Weights of a small GPT-style language model, trained from scratch on English Wikipedia.
Architecture: LayerNorm before each block, rotary positions, no biases in attention or MLP, untied embeddings.
Training: 84M tokens, 5156 steps.
Each number is 200 + 20 x the weight over its row's rms, rounded and kept within 0 to 999. Layers, rows and columns count from 0. The size before them is the row's rms in percent of the matrix's.

# layer 3 MLP down (transposed), 768x128, rms 0.215, rows 555-609, columns 0-63
101,165,182,136,257,205,234,223,205,192,214,200,182,201,205,196,201,196,178,190,186,221,236,196,191,208,209,202,204,158,195,182,208,182,215,213,186,212,151,203,194,206,206,169,204,195,210,211,194,199,239,164,235,222,223,196,222,209,219,199,175,207,190,206,216
091,202,185,213,223,246,189,234,226,217,201,191,229,228,225,203,204,186,198,204,226,212,221,159,179,231,226,184,230,220,195,184,200,231,206,212,214,230,150,201,202,191,190,186,208,190,204,176,203,167,191,206,181,184,185,201,229,210,185,206,193,166,235,206,189
104,228,185,148,202,218,217,201,216,231,178,185,184,185,146,220,206,200,199,172,212,201,173,187,205,193,237,221,213,182,211,228,191,193,221,217,217,201,237,206,225,214,203,231,205,200,189,195,237,237,212,208,221,208,215,165,184,203,186,213,210,201,190,208,199
110,227,220,191,214,224,193,202,213,200,178,186,221,173,179,213,198,231,211,179,194,168,192,197,187,206,194,202,215,173,191,214,180,205,180,231,239,191,179,202,212,211,202,247,184,210,190,208,198,186,219,206,243,218,194,238,203,225,192,224,234,196,201,260,185
091,200,180,202,172,185,198,216,170,242,205,203,166,214,217,216,224,228,221,206,193,211,197,183,160,226,190,217,221,213,212,206,223,215,198,216,180,226,202,237,181,161,229,223,213,183,231,249,167,195,198,181,187,204,182,187,221,167,207,210,185,185,227,184,184
102,212,231,226,192,195,169,219,224,194,204,220,172,185,181,224,197,188,207,203,171,236,166,193,190,188,180,234,223,233,224,185,193,191,199,159,193,211,194,200,187,188,222,185,179,206,166,171,225,216,231,198,209,175,177,207,202,181,202,232,189,203,188,195,209
096,189,210,204,213,185,178,232,205,216,219,191,180,183,191,193,204,194,189,197,198,209,200,173,210,189,207,204,181,215,203,245,195,163,185,195,173,218,193,171,235,178,176,168,221,206,175,163,230,156,212,189,173,218,226,242,217,226,174,171,210,176,216,201,196
097,209,200,194,191,192,172,204,204,180,206,200,174,236,195,231,207,201,213,205,164,199,162,209,176,204,218,178,222,209,221,188,198,209,162,199,224,195,205,178,202,216,234,178,182,172,188,161,204,205,219,230,218,193,206,211,205,235,172,238,183,213,167,216,208
106,219,183,189,175,180,150,210,203,204,215,209,163,204,157,238,174,210,191,209,194,216,207,193,193,210,218,173,211,172,204,204,203,221,219,214,192,201,185,219,219,199,220,204,230,206,198,197,181,211,163,195,217,211,192,246,176,202,177,193,198,213,196,206,203
108,199,234,197,216,180,233,243,179,205,205,202,179,187,219,207,173,173,174,226,246,182,201,180,191,160,161,185,204,219,175,216,216,177,240,191,193,185,193,167,189,205,221,181,192,163,209,209,184,232,205,236,211,200,194,230,224,186,200,174,207,241,187,225,206
099,187,186,191,211,194,235,194,209,227,193,171,194,218,202,182,199,201,178,220,231,212,236,214,188,186,152,213,227,179,178,220,183,202,188,240,183,196,213,224,168,213,194,214,223,175,203,221,207,163,247,202,193,177,229,168,214,228,178,212,198,227,208,178,195
105,221,182,186,172,198,217,198,205,200,178,265,225,198,231,185,188,207,227,189,168,189,198,191,209,216,181,196,219,202,206,187,223,191,185,237,194,200,205,211,185,178,183,170,185,193,210,221,237,175,200,198,175,213,182,202,229,194,210,172,219,177,191,223,224
094,214,193,190,191,194,198,189,204,217,224,201,211,218,220,194,195,204,228,191,227,213,217,175,222,225,184,198,197,185,217,210,215,201,163,181,186,211,193,179,174,180,237,188,203,171,201,211,189,159,225,205,224,174,232,209,172,238,181,192,213,182,185,197,178
105,235,185,184,216,208,210,195,176,200,222,190,191,214,181,241,227,184,225,182,207,197,210,190,218,168,172,239,179,200,187,181,199,229,203,225,217,187,180,195,198,223,192,200,222,222,193,186,184,214,185,180,238,155,188,189,157,206,187,187,205,200,202,206,230
096,229,165,211,148,222,164,204,202,233,196,228,225,204,240,214,234,222,174,202,202,209,189,195,183,187,217,210,209,157,251,185,174,203,203,226,236,205,212,187,204,182,206,172,199,187,210,185,209,174,172,196,215,189,167,174,199,193,201,215,186,165,207,189,201
096,238,193,181,188,204,183,209,208,195,201,244,211,156,195,192,182,202,255,188,230,212,220,211,187,203,208,195,181,215,214,216,204,201,223,196,196,175,185,150,220,197,207,224,213,249,187,208,201,197,199,183,201,187,221,219,203,226,188,228,193,170,213,214,204
093,212,200,197,206,195,196,191,204,185,202,192,195,219,210,195,213,188,212,173,185,205,205,194,212,213,238,192,230,195,224,198,186,168,190,208,181,218,215,261,169,219,197,204,241,225,188,182,188,198,155,210,211,211,229,221,185,187,170,172,202,164,202,195,210
099,199,202,217,162,189,223,196,195,205,164,199,195,225,166,224,185,166,203,207,188,180,211,200,206,208,169,192,201,190,222,227,182,202,159,186,200,182,233,186,187,199,217,200,205,188,195,201,220,219,181,214,215,209,196,147,184,180,179,202,179,225,190,207,206
104,171,206,187,183,212,167,202,217,215,178,176,220,194,193,217,190,213,199,214,192,185,194,165,231,201,196,180,195,150,194,183,173,193,227,217,197,208,212,181,209,209,190,216,200,173,205,201,195,197,202,198,229,208,185,194,169,201,160,185,185,224,190,178,207
109,202,202,234,257,198,208,195,198,234,189,198,160,213,220,226,237,175,222,214,197,219,181,188,200,183,225,222,173,220,191,195,183,183,169,243,211,216,227,207,180,222,193,236,234,205,156,212,208,196,204,213,226,192,207,204,231,169,197,205,219,191,208,188,194
105,195,193,229,207,183,168,223,219,247,221,176,175,162,173,192,196,223,210,200,196,216,211,202,188,182,200,202,189,171,203,181,218,213,202,196,194,181,162,185,198,204,158,175,170,208,243,203,196,200,211,191,203,226,202,216,189,203,185,179,183,215,185,189,186
105,188,215,204,197,195,188,234,210,228,205,199,196,177,230,194,207,241,220,213,220,223,184,237,182,217,203,188,181,197,181,216,200,227,212,215,200,211,222,183,206,227,256,191,183,172,227,209,187,191,208,213,195,222,208,179,175,191,208,166,166,210,209,215,235
096,184,185,208,231,194,219,203,195,188,175,186,224,182,226,209,198,211,207,163,198,182,215,208,186,206,207,221,220,178,203,181,190,207,208,210,208,226,225,185,215,197,242,202,195,158,218,241,188,221,199,212,200,232,193,212,196,211,200,154,209,197,190,191,240
108,200,185,199,177,205,184,218,216,242,214,208,161,180,177,213,202,209,155,206,203,197,213,198,174,188,179,213,168,189,182,193,235,187,182,222,154,192,200,218,209,181,175,180,221,164,183,228,186,220,178,206,197,210,195,232,171,204,199,209,215,224,196,228,225
102,177,188,190,161,195,236,216,160,217,224,188,210,173,164,172,218,237,200,213,178,174,233,214,203,200,203,204,204,202,224,199,206,184,215,187,199,177,218,231,214,200,197,186,194,188,178,224,211,186,218,220,203,186,215,223,194,241,225,227,222,164,175,203,192
092,187,201,191,188,192,171,208,195,223,195,207,171,200,228,195,192,191,188,170,219,215,181,191,227,192,234,189,206,162,168,196,188,166,165,246,196,209,210,199,214,207,197,174,156,199,201,208,207,203,208,247,215,235,175,214,221,209,196,198,198,201,219,215,170
089,160,185,208,247,202,193,191,197,198,178,223,193,194,183,184,200,183,174,204,154,237,215,258,221,198,230,195,199,186,188,207,213,205,226,241,221,213,195,177,212,226,203,184,189,195,179,199,199,216,206,217,206,180,220,237,201,193,212,228,196,213,196,196,248
097,203,242,204,243,209,200,204,212,181,204,238,184,192,208,178,206,235,219,171,223,195,216,190,204,227,173,216,223,212,205,188,215,234,185,153,221,195,165,219,218,164,184,187,184,187,170,160,186,190,170,192,225,190,187,203,211,208,206,241,197,226,169,196,238
096,213,209,230,224,200,176,194,188,198,204,166,208,178,208,189,211,217,208,202,186,173,215,203,227,211,164,190,213,200,211,192,226,201,211,177,180,193,177,225,174,191,205,203,243,245,179,215,194,214,190,207,212,193,201,171,200,172,199,198,216,205,177,191,225
093,202,195,219,229,181,165,228,202,197,220,158,226,208,208,164,211,226,188,235,212,182,244,197,188,184,173,191,204,181,197,221,201,192,176,209,194,173,197,210,184,188,192,198,206,168,164,172,210,195,207,218,223,178,195,195,194,197,211,166,180,177,188,201,204
105,206,165,192,147,216,210,209,209,199,212,210,223,193,159,230,212,206,176,193,194,239,212,242,214,191,212,186,194,192,202,211,178,212,189,178,181,195,189,198,189,232,210,199,163,193,187,158,209,222,221,168,204,200,201,197,204,204,191,215,199,188,193,219,195
107,205,154,197,222,223,207,176,159,227,200,165,229,170,232,180,212,192,201,218,198,157,174,221,187,207,186,197,194,192,184,247,224,195,216,220,201,201,210,176,213,203,244,192,198,200,188,202,198,171,211,204,214,212,252,217,220,200,221,189,204,183,216,211,195
096,250,186,199,192,253,209,223,221,211,209,223,210,197,181,241,209,201,182,206,197,182,219,233,224,206,244,190,215,194,195,181,188,181,207,183,191,216,188,148,219,190,199,203,208,162,181,196,183,208,187,204,191,210,201,237,185,213,233,178,189,201,207,181,187
105,192,169,216,215,197,191,215,225,211,213,203,172,217,223,200,192,194,218,195,225,170,223,198,224,229,234,184,191,221,190,209,223,174,216,205,214,186,218,168,186,202,183,185,223,178,209,210,240,189,213,189,199,185,187,230,232,211,183,221,208,178,186,209,215
100,174,161,205,202,205,171,204,214,169,210,201,193,235,169,202,225,208,206,160,234,216,239,201,189,205,186,203,199,215,211,156,193,185,176,219,177,201,201,207,218,203,195,194,211,195,178,192,201,192,194,224,194,218,183,219,221,197,176,193,200,183,201,195,225
101,199,173,177,182,215,189,174,233,196,216,213,209,214,162,224,191,208,207,233,223,190,187,260,214,236,224,169,174,212,181,195,186,202,176,209,216,200,185,220,190,206,197,174,217,197,197,204,187,207,213,178,192,210,194,192,207,151,195,206,170,206,191,180,173
096,206,208,181,193,208,153,211,222,218,158,188,193,209,208,159,200,229,190,185,194,216,213,198,225,224,198,220,202,195,204,209,201,175,160,185,186,222,217,182,216,165,202,190,233,205,182,191,215,198,179,214,185,212,189,191,179,220,209,194,217,204,209,185,166
106,215,194,210,158,174,203,192,207,217,159,226,195,170,183,209,199,157,198,210,219,241,157,207,223,189,197,185,196,189,220,191,186,154,224,222,164,187,179,195,207,194,218,207,179,191,206,183,194,206,190,223,208,213,190,167,174,152,228,223,197,238,188,189,210
106,206,217,188,205,241,214,192,250,196,184,230,187,171,226,198,222,164,185,225,202,252,231,185,222,208,198,210,192,244,211,186,201,209,176,218,204,204,178,165,233,169,227,198,204,217,183,199,203,192,217,193,244,172,170,204,225,228,201,221,203,185,224,196,202
096,205,210,156,201,250,220,218,207,234,200,203,212,176,196,211,233,219,176,180,208,223,219,213,209,218,211,239,192,151,179,177,220,196,193,193,208,182,258,174,200,201,194,174,173,165,205,204,204,199,194,203,215,189,180,215,170,225,189,199,197,224,227,191,166
107,195,227,187,169,174,212,220,149,215,183,234,206,202,218,188,178,206,216,206,215,183,216,185,187,210,200,213,216,198,196,199,193,234,190,194,215,206,200,243,187,226,224,230,212,172,236,205,193,208,195,222,187,175,215,215,168,222,196,221,215,204,179,230,213
105,175,199,195,195,232,229,216,183,200,195,207,185,204,183,227,198,177,153,200,218,200,236,206,174,185,224,225,184,217,192,191,195,197,184,230,217,212,199,219,205,185,209,220,222,210,177,204,247,190,212,173,196,208,222,171,187,227,213,212,209,177,197,167,201
097,253,212,235,169,210,208,184,194,215,199,231,194,192,167,196,188,230,192,199,226,224,193,191,227,190,180,208,219,152,198,204,209,187,210,198,178,177,193,202,234,213,205,195,204,193,231,170,198,211,193,236,166,175,196,185,173,201,194,192,202,209,169,196,157
105,220,187,169,227,157,208,209,196,157,241,215,170,208,222,168,177,203,170,193,213,195,221,189,220,180,183,231,204,182,201,205,196,188,199,210,174,217,194,211,193,174,199,196,226,225,170,201,228,170,209,223,187,240,188,205,190,221,183,211,209,182,195,196,176
107,185,200,221,178,172,157,239,218,200,172,181,159,210,201,199,222,192,200,177,208,230,169,174,203,197,234,190,183,198,217,213,223,183,180,210,232,236,252,186,193,225,207,191,188,166,209,161,201,237,202,212,199,203,173,204,242,231,196,193,169,194,189,191,209
099,192,180,181,187,219,185,236,199,230,257,185,190,155,213,207,203,203,191,210,228,184,201,208,177,199,187,212,168,200,175,182,188,257,181,218,195,194,214,203,196,231,183,178,190,218,200,243,207,182,251,220,218,212,189,146,192,194,203,189,189,204,216,199,190
101,202,216,208,212,160,181,212,208,205,206,192,182,204,215,182,194,223,206,217,194,220,241,187,201,197,178,195,224,189,193,196,178,206,199,167,193,199,197,204,261,211,167,213,162,213,210,196,175,209,201,206,199,223,220,201,235,187,200,210,211,192,227,223,227
099,217,190,206,163,181,192,176,218,191,191,214,154,198,185,187,207,195,168,178,197,212,205,199,220,206,182,210,192,203,207,193,197,192,179,207,193,228,210,199,176,213,163,214,190,193,178,187,220,212,174,223,192,206,205,253,194,187,191,205,172,226,193,231,217
084,209,188,194,192,214,166,175,176,228,175,196,204,198,224,221,223,197,239,182,196,234,215,182,174,175,211,180,197,224,216,229,222,199,177,231,185,237,171,191,208,184,188,163,192,210,206,185,216,213,209,215,214,182,192,191,202,194,192,204,201,213,216,198,181
110,215,202,216,166,238,189,201,212,195,241,215,183,201,201,182,198,175,217,185,178,188,191,196,184,215,191,206,222,238,186,245,210,182,240,218,173,206,205,225,184,197,190,207,192,156,202,173,199,211,201,212,198,171,218,193,201,191,205,200,189,204,216,202,214
089,171,173,232,189,184,219,195,185,234,197,167,198,209,233,179,216,222,204,176,197,180,208,174,183,193,231,206,187,228,230,211,200,194,214,193,216,189,205,225,217,208,222,218,201,220,245,181,205,205,222,218,224,195,201,207,221,194,224,189,222,198,217,176,173
092,228,173,204,198,208,193,215,202,210,144,204,204,172,198,188,236,208,192,187,194,223,238,173,235,204,200,229,192,179,209,212,201,222,225,214,214,181,198,191,202,164,179,187,214,183,200,208,197,226,181,221,201,198,183,226,212,203,208,172,196,189,180,207,195
096,206,176,222,204,232,209,222,174,161,203,173,176,229,188,208,179,202,205,211,209,176,204,178,202,225,205,207,208,176,200,201,168,186,208,195,207,218,237,198,221,209,203,188,209,192,181,210,183,169,209,217,209,201,180,179,238,197,238,217,195,194,208,211,188
099,165,172,170,185,198,212,184,199,205,198,231,219,175,167,198,172,195,213,216,225,213,186,198,193,203,185,218,172,219,224,213,195,203,182,198,197,182,207,223,202,204,224,191,182,189,189,201,204,176,234,170,188,216,190,178,195,194,259,239,191,184,190,194,240
116,220,195,192,200,181,231,208,227,204,188,153,224,228,197,172,218,206,227,172,197,199,190,203,187,216,162,201,211,228,172,173,159,200,180,223,206,197,213,191,210,189,220,209,222,183,209,224,194,159,170,183,222,217,197,235,211,197,200,206,190,192,196,188,194
# layer 3 MLP up, 768x128, rms 0.229, rows 556-609, columns 0-63
093,186,204,238,232,221,200,192,197,203,194,215,192,177,172,186,212,222,186,239,184,161,213,206,206,207,209,225,177,193,184,211,209,172,189,174,186,176,246,189,210,198,200,183,196,172,206,211,224,202,189,194,211,183,200,202,178,218,213,136,209,229,186,211,227
100,197,166,183,201,220,206,199,221,167,206,201,198,226,203,208,159,176,218,213,200,195,178,242,192,214,220,206,245,190,169,241,190,203,221,203,206,172,182,198,177,190,186,184,204,233,209,221,231,226,175,202,212,165,205,200,225,205,193,181,201,184,176,180,214
101,195,173,192,209,230,255,212,161,166,216,189,208,189,174,179,201,212,167,209,217,193,169,177,219,198,161,177,183,173,179,193,182,223,208,178,246,210,187,205,210,218,203,206,185,171,219,162,222,184,212,214,199,185,203,201,181,161,236,195,182,195,216,218,198
104,220,165,210,211,185,192,216,204,145,227,240,216,191,226,205,176,183,203,179,187,184,187,225,164,209,216,216,196,187,215,198,179,193,197,189,203,190,208,216,252,189,188,187,195,209,186,175,192,191,214,159,159,221,187,207,183,203,231,191,187,199,231,195,200
099,180,195,226,214,189,188,183,200,199,181,167,227,181,213,238,234,156,225,203,224,181,220,213,179,209,167,192,209,176,208,175,201,215,221,228,169,171,204,193,208,183,220,198,183,177,224,216,182,200,178,188,177,201,178,171,213,167,192,185,169,194,171,172,203
104,237,244,196,198,196,194,185,190,232,180,200,170,219,209,215,216,190,194,186,192,164,200,202,200,211,185,202,183,228,209,177,184,206,218,173,196,198,251,210,188,168,193,203,220,221,213,161,207,208,180,211,191,198,205,233,198,203,166,207,165,197,184,223,194
096,179,209,232,242,198,214,175,186,168,214,220,226,197,176,208,201,179,184,220,210,205,209,198,205,220,156,185,175,192,172,164,208,183,210,213,192,224,189,196,250,194,173,210,164,175,204,181,206,212,183,162,198,176,171,205,198,221,204,200,216,202,204,185,237
109,221,193,206,177,195,190,204,216,221,249,223,205,205,223,194,154,183,243,241,188,192,174,200,223,186,184,189,178,214,164,211,240,174,214,187,217,188,194,185,196,230,228,192,178,175,231,227,177,170,209,212,198,205,198,206,153,212,213,197,198,185,210,154,179
103,178,224,177,215,227,196,169,199,196,241,193,204,214,224,204,172,218,213,246,195,173,176,195,215,197,207,202,197,169,200,182,233,224,202,200,211,229,203,195,195,162,186,167,220,204,226,202,181,186,189,238,193,218,218,205,211,216,224,207,171,211,196,203,204
099,196,241,231,173,185,159,163,191,211,189,218,235,198,190,214,188,239,202,213,191,200,224,216,220,191,201,190,199,190,211,191,166,235,202,158,203,233,178,239,209,242,203,205,222,179,219,184,219,229,176,189,230,188,180,192,212,200,206,201,186,198,188,183,234
096,147,204,179,217,214,218,195,208,202,184,170,191,202,226,197,168,186,165,194,208,236,186,205,164,211,214,170,233,204,191,184,221,206,212,237,205,169,210,186,206,227,184,217,191,229,213,193,202,191,208,205,180,184,204,202,184,216,175,213,162,240,228,203,167
102,194,204,205,214,218,208,168,190,197,195,205,233,221,195,198,243,198,184,229,159,218,219,198,202,231,191,199,197,180,212,210,174,202,195,194,179,185,197,204,206,224,205,181,177,179,217,222,221,224,215,191,187,172,142,207,222,220,237,178,175,199,203,192,212
114,224,227,228,210,209,244,188,187,192,220,241,229,183,199,220,170,221,207,177,227,214,201,197,231,158,175,224,208,198,219,197,155,205,173,224,241,181,201,193,198,199,193,201,191,176,139,177,213,210,227,175,224,205,203,179,185,190,220,180,212,191,221,230,198
104,220,197,200,237,177,204,189,200,189,230,183,214,193,190,191,165,195,212,212,171,182,219,203,190,189,196,177,221,223,177,228,203,207,194,223,182,208,185,228,169,193,174,206,168,161,150,217,222,213,250,208,209,189,204,229,202,236,182,181,187,193,213,191,198
088,198,208,200,184,173,183,191,206,217,226,225,246,219,201,190,218,178,217,191,212,197,182,181,217,205,228,254,200,201,243,162,196,208,190,191,194,223,213,233,181,166,183,166,234,215,170,204,182,167,180,176,189,226,189,223,256,198,188,195,191,185,230,193,222
110,187,195,186,182,212,181,202,188,217,146,178,206,170,180,214,183,176,184,190,181,202,204,203,216,170,188,206,228,175,204,214,221,226,185,206,199,192,201,199,231,173,188,170,222,175,177,191,202,186,238,202,184,220,200,219,210,202,197,204,230,206,186,231,216
098,197,228,204,190,187,220,196,208,199,164,179,199,200,212,182,221,192,177,229,201,185,204,206,213,212,208,189,195,175,207,212,185,175,222,227,234,235,190,189,175,204,196,193,183,177,215,188,185,199,170,222,185,220,196,210,194,176,169,227,205,201,172,224,192
095,213,219,200,186,221,193,208,209,184,222,226,201,214,181,169,174,187,199,186,192,232,183,186,238,188,212,176,221,189,207,160,192,220,212,193,179,249,193,179,186,173,232,207,176,195,184,204,199,200,202,206,178,226,200,189,211,199,175,201,229,179,184,169,178
098,206,187,195,220,211,221,226,197,212,198,184,207,209,196,227,185,234,207,237,189,178,208,186,188,214,167,180,229,195,222,242,214,200,189,181,198,221,210,180,185,207,185,242,173,193,207,206,220,194,141,209,182,188,175,190,215,180,151,176,220,214,219,181,213
106,215,196,204,218,218,158,207,185,202,174,209,215,236,185,245,215,186,199,207,177,164,196,230,199,158,205,218,191,160,211,189,213,202,190,186,205,182,206,213,214,235,199,188,224,202,148,181,179,206,193,195,208,164,190,179,173,199,192,222,166,191,207,212,216
099,218,224,234,202,236,197,170,179,184,169,216,182,199,212,177,219,213,209,205,194,208,187,210,166,198,209,206,182,201,181,241,198,218,207,217,211,228,216,210,232,203,252,204,202,205,232,204,164,184,162,186,178,211,211,192,209,217,202,216,200,180,213,194,243
102,227,231,221,206,227,188,171,197,228,248,213,175,215,213,169,185,204,175,239,192,181,199,155,188,184,213,200,192,174,195,199,177,183,182,228,203,175,214,235,162,207,182,204,210,219,166,171,191,194,232,131,199,200,212,182,211,188,200,186,207,208,206,222,183
107,181,172,194,183,215,183,219,185,200,185,210,198,215,214,211,207,199,159,179,199,186,177,230,200,221,229,215,196,188,209,251,176,210,197,208,184,186,196,201,174,182,184,204,200,176,141,205,217,227,204,240,192,164,227,160,202,181,167,174,208,222,205,168,189
103,213,196,211,183,220,171,193,191,192,207,206,217,202,214,196,205,165,193,197,201,204,206,207,176,220,165,202,176,212,185,202,227,174,182,183,158,181,207,235,228,210,199,178,204,207,187,190,191,204,214,192,175,179,239,230,216,167,183,194,183,239,191,253,207
103,195,227,174,217,206,197,197,255,169,186,202,182,198,219,215,211,211,197,202,232,179,245,235,187,198,197,169,188,200,179,217,227,247,203,215,191,189,226,196,150,205,213,211,207,151,199,208,207,199,167,202,211,166,177,197,209,200,204,171,196,198,182,195,209
100,220,208,188,201,188,197,205,221,204,215,187,202,208,200,197,200,220,227,186,216,179,189,155,223,195,202,197,207,182,214,202,190,232,201,173,229,203,162,215,170,204,158,208,244,215,209,223,213,172,197,169,221,210,182,193,220,198,204,175,208,188,223,182,208
094,212,194,177,208,190,239,200,216,186,185,208,184,181,180,176,173,208,203,224,167,201,164,189,196,228,237,196,220,197,177,193,199,209,201,209,159,220,212,188,211,191,214,190,217,209,198,193,222,206,182,212,223,242,183,224,182,203,171,218,203,219,190,216,258
108,220,219,195,195,181,204,214,243,224,209,176,189,228,216,209,182,210,225,251,210,160,208,207,177,197,176,210,213,187,205,183,173,209,169,192,186,185,234,211,223,176,154,232,202,179,190,238,207,230,193,183,179,200,183,211,200,181,178,196,219,193,220,207,174
095,230,185,198,187,210,213,221,167,193,210,250,197,183,171,205,178,184,179,216,192,249,192,201,226,182,197,206,218,173,204,197,179,159,195,220,206,186,183,153,194,202,187,193,197,204,202,180,219,229,173,214,210,212,234,190,237,191,210,188,162,239,220,224,186
107,215,200,204,182,233,204,178,176,207,195,174,227,241,198,155,192,243,194,187,204,192,194,167,206,209,201,214,202,217,207,190,199,195,203,220,200,203,187,195,211,191,190,180,227,198,164,234,189,188,197,203,236,186,209,189,190,159,204,211,210,194,207,206,178
104,180,205,194,243,233,189,202,162,181,151,196,229,184,205,192,178,200,183,205,217,208,205,193,210,212,203,181,223,202,188,216,173,161,192,197,192,198,184,196,238,208,185,183,205,202,207,211,201,159,197,187,195,229,209,187,217,193,200,215,206,206,192,157,209
108,175,240,206,197,254,207,208,184,222,179,214,225,230,221,187,179,219,236,205,202,219,211,175,186,166,199,217,239,204,182,189,198,212,183,218,201,209,198,188,210,211,200,158,188,193,211,165,198,203,198,229,205,203,172,205,193,178,146,191,192,212,211,208,196
101,176,182,224,199,200,196,179,200,226,194,196,210,191,224,224,185,182,212,200,216,224,188,245,196,232,240,186,212,189,202,230,186,170,211,191,206,221,158,199,212,225,218,219,205,177,153,167,187,190,216,181,198,213,206,180,212,235,211,160,193,191,251,163,216
107,214,191,207,197,201,192,188,177,205,210,213,234,186,195,189,202,243,219,211,188,149,207,179,204,186,193,209,191,188,208,194,204,186,192,182,232,243,227,246,152,194,210,243,200,214,240,200,203,226,172,201,176,242,206,156,203,190,194,209,196,185,193,201,197
091,173,151,219,181,177,187,193,202,202,187,211,196,220,227,193,218,242,228,217,209,194,227,248,204,216,185,167,163,198,163,181,208,227,175,173,170,178,198,178,206,194,180,189,228,176,194,196,192,196,210,193,181,195,222,211,206,164,212,209,219,204,172,198,214
095,225,152,181,186,193,259,191,190,226,221,205,217,201,205,170,205,191,204,228,199,158,175,208,205,171,207,202,223,199,197,209,202,193,217,186,218,211,174,212,208,226,155,198,187,208,190,197,188,179,218,241,221,172,207,219,188,178,232,203,216,194,204,191,170
104,200,234,150,186,181,187,188,217,181,194,225,217,234,201,201,234,200,191,209,198,184,201,198,210,213,219,182,195,202,183,186,215,189,160,203,167,159,187,212,193,228,185,235,193,213,148,213,217,217,176,223,213,176,187,230,205,218,212,232,169,204,223,196,167
103,218,217,163,218,178,185,208,224,220,216,192,159,191,213,200,202,218,179,222,226,203,180,207,154,195,196,183,226,191,233,218,231,184,179,215,190,221,208,213,203,190,159,216,199,183,193,196,200,211,180,210,224,167,185,178,178,188,221,202,206,243,185,226,180
089,246,214,219,189,187,191,181,217,195,170,214,240,206,216,177,205,176,188,225,209,197,191,188,187,228,219,224,207,186,212,191,196,222,199,206,235,199,183,196,249,165,203,185,181,205,200,175,185,252,196,196,243,212,210,172,179,189,211,208,199,204,195,185,208
113,212,194,223,143,181,238,182,217,179,182,179,173,205,214,189,191,191,203,230,188,201,220,213,193,201,209,188,196,221,202,183,220,208,216,156,215,194,187,202,185,185,181,185,184,211,209,227,188,220,217,173,230,190,178,202,221,230,185,157,221,181,212,204,197
109,209,202,205,191,187,199,205,167,176,180,233,177,185,236,206,203,185,184,194,148,183,165,180,179,193,206,220,208,222,209,211,201,196,167,206,183,227,181,200,231,173,190,178,200,151,172,191,203,207,199,210,187,158,188,229,182,191,214,228,212,185,188,187,204
105,222,206,183,202,201,203,201,219,156,186,192,204,217,191,198,203,184,150,217,193,212,246,219,213,219,195,189,227,227,212,251,161,221,189,208,219,167,196,176,168,209,181,209,217,203,152,218,218,179,202,185,214,182,208,209,218,169,162,189,208,208,207,171,204
089,211,196,163,199,148,202,198,164,194,233,212,202,196,216,174,174,212,189,186,225,212,213,164,199,231,176,217,199,209,228,219,219,213,208,188,176,183,203,200,208,174,157,221,225,215,161,225,215,219,186,216,148,224,211,208,210,193,169,182,192,211,147,203,220
090,215,173,194,189,196,198,204,189,162,210,190,194,172,205,228,224,195,234,203,201,206,179,202,210,197,185,193,200,169,213,214,208,166,182,216,212,234,171,193,220,219,228,201,205,198,222,203,207,207,213,177,161,228,207,234,220,216,181,206,208,225,169,193,172
095,172,196,190,196,193,189,213,150,256,216,188,225,221,198,190,203,227,201,187,190,205,151,253,192,202,211,200,204,196,182,172,192,199,174,214,230,187,180,204,221,187,210,171,192,197,232,172,196,161,192,232,209,192,179,158,194,178,205,181,186,221,217,167,186
100,207,183,203,173,193,194,221,173,181,193,215,209,213,209,195,218,151,203,169,251,151,217,195,176,247,181,182,188,210,192,189,159,215,215,221,214,199,210,203,169,186,186,171,250,193,199,230,210,208,215,193,210,215,153,191,208,189,206,237,206,215,208,177,212
100,184,190,198,233,231,203,188,206,173,194,226,219,200,177,244,204,186,193,225,215,231,185,170,205,159,190,146,225,206,180,193,194,188,198,190,181,192,221,178,220,174,225,245,206,186,192,224,198,188,213,180,208,195,184,195,214,231,225,205,183,203,202,176,219
084,197,241,201,197,200,220,224,203,181,224,207,172,176,184,225,188,175,165,199,212,200,219,224,193,199,188,218,205,217,201,246,205,178,214,210,246,200,189,180,169,215,186,226,172,222,215,234,181,188,186,204,191,208,224,198,201,222,193,190,221,200,159,192,198
116,229,190,217,176,185,158,209,191,181,228,192,194,214,168,175,218,237,201,211,211,190,190,220,212,213,195,212,200,182,226,191,200,194,191,223,222,205,211,202,188,194,221,243,225,182,228,195,179,183,201,192,194,230,203,211,210,213,195,136,169,167,184,165,192
107,220,197,208,204,206,193,230,187,165,198,183,189,170,208,206,174,199,202,227,202,179,218,208,175,205,228,217,211,191,209,230,223,216,218,187,223,177,209,194,160,191,181,195,206,198,163,188,186,211,216,173,171,215,190,178,251,241,178,244,242,204,193,200,194
094,236,189,185,199,194,203,189,183,220,241,187,168,185,221,188,172,200,213,182,212,226,178,187,211,211,173,169,169,229,200,202,199,197,218,194,219,212,211,186,185,214,223,202,217,197,213,157,207,210,202,165,185,196,222,186,210,202,173,205,224,221,179,179,188
094,215,178,216,183,198,230,168,204,227,187,173,197,164,223,196,224,200,213,195,229,187,204,210,210,197,201,224,181,175,215,223,177,178,201,225,198,204,183,213,184,211,195,181,199,204,227,222,177,208,192,209,196,223,212,204,180,200,147,212,173,234,204,195,204
093,160,196,196,213,200,197,179,184,200,188,206,200,213,220,188,183,206,196,199,184,218,173,190,163,202,217,146,193,199,200,192,207,221,176,183,208,223,204,219,193,186,206,230,222,198,207,206,210,219,224,203,195,198,237,216,202,246,188,210,169,223,214,195,221
103,183,216,220,201,225,188,223,189,201,202,169,190,210,171,156,152,210,212,217,188,179,199,196,209,174,192,218,191,189,186,180,235,210,194,208,225,192,203,176,233,165,227,200,206,184,230,222,219,158,177,257,209,179,181,209,185,194,215,185,185,197,204,222,212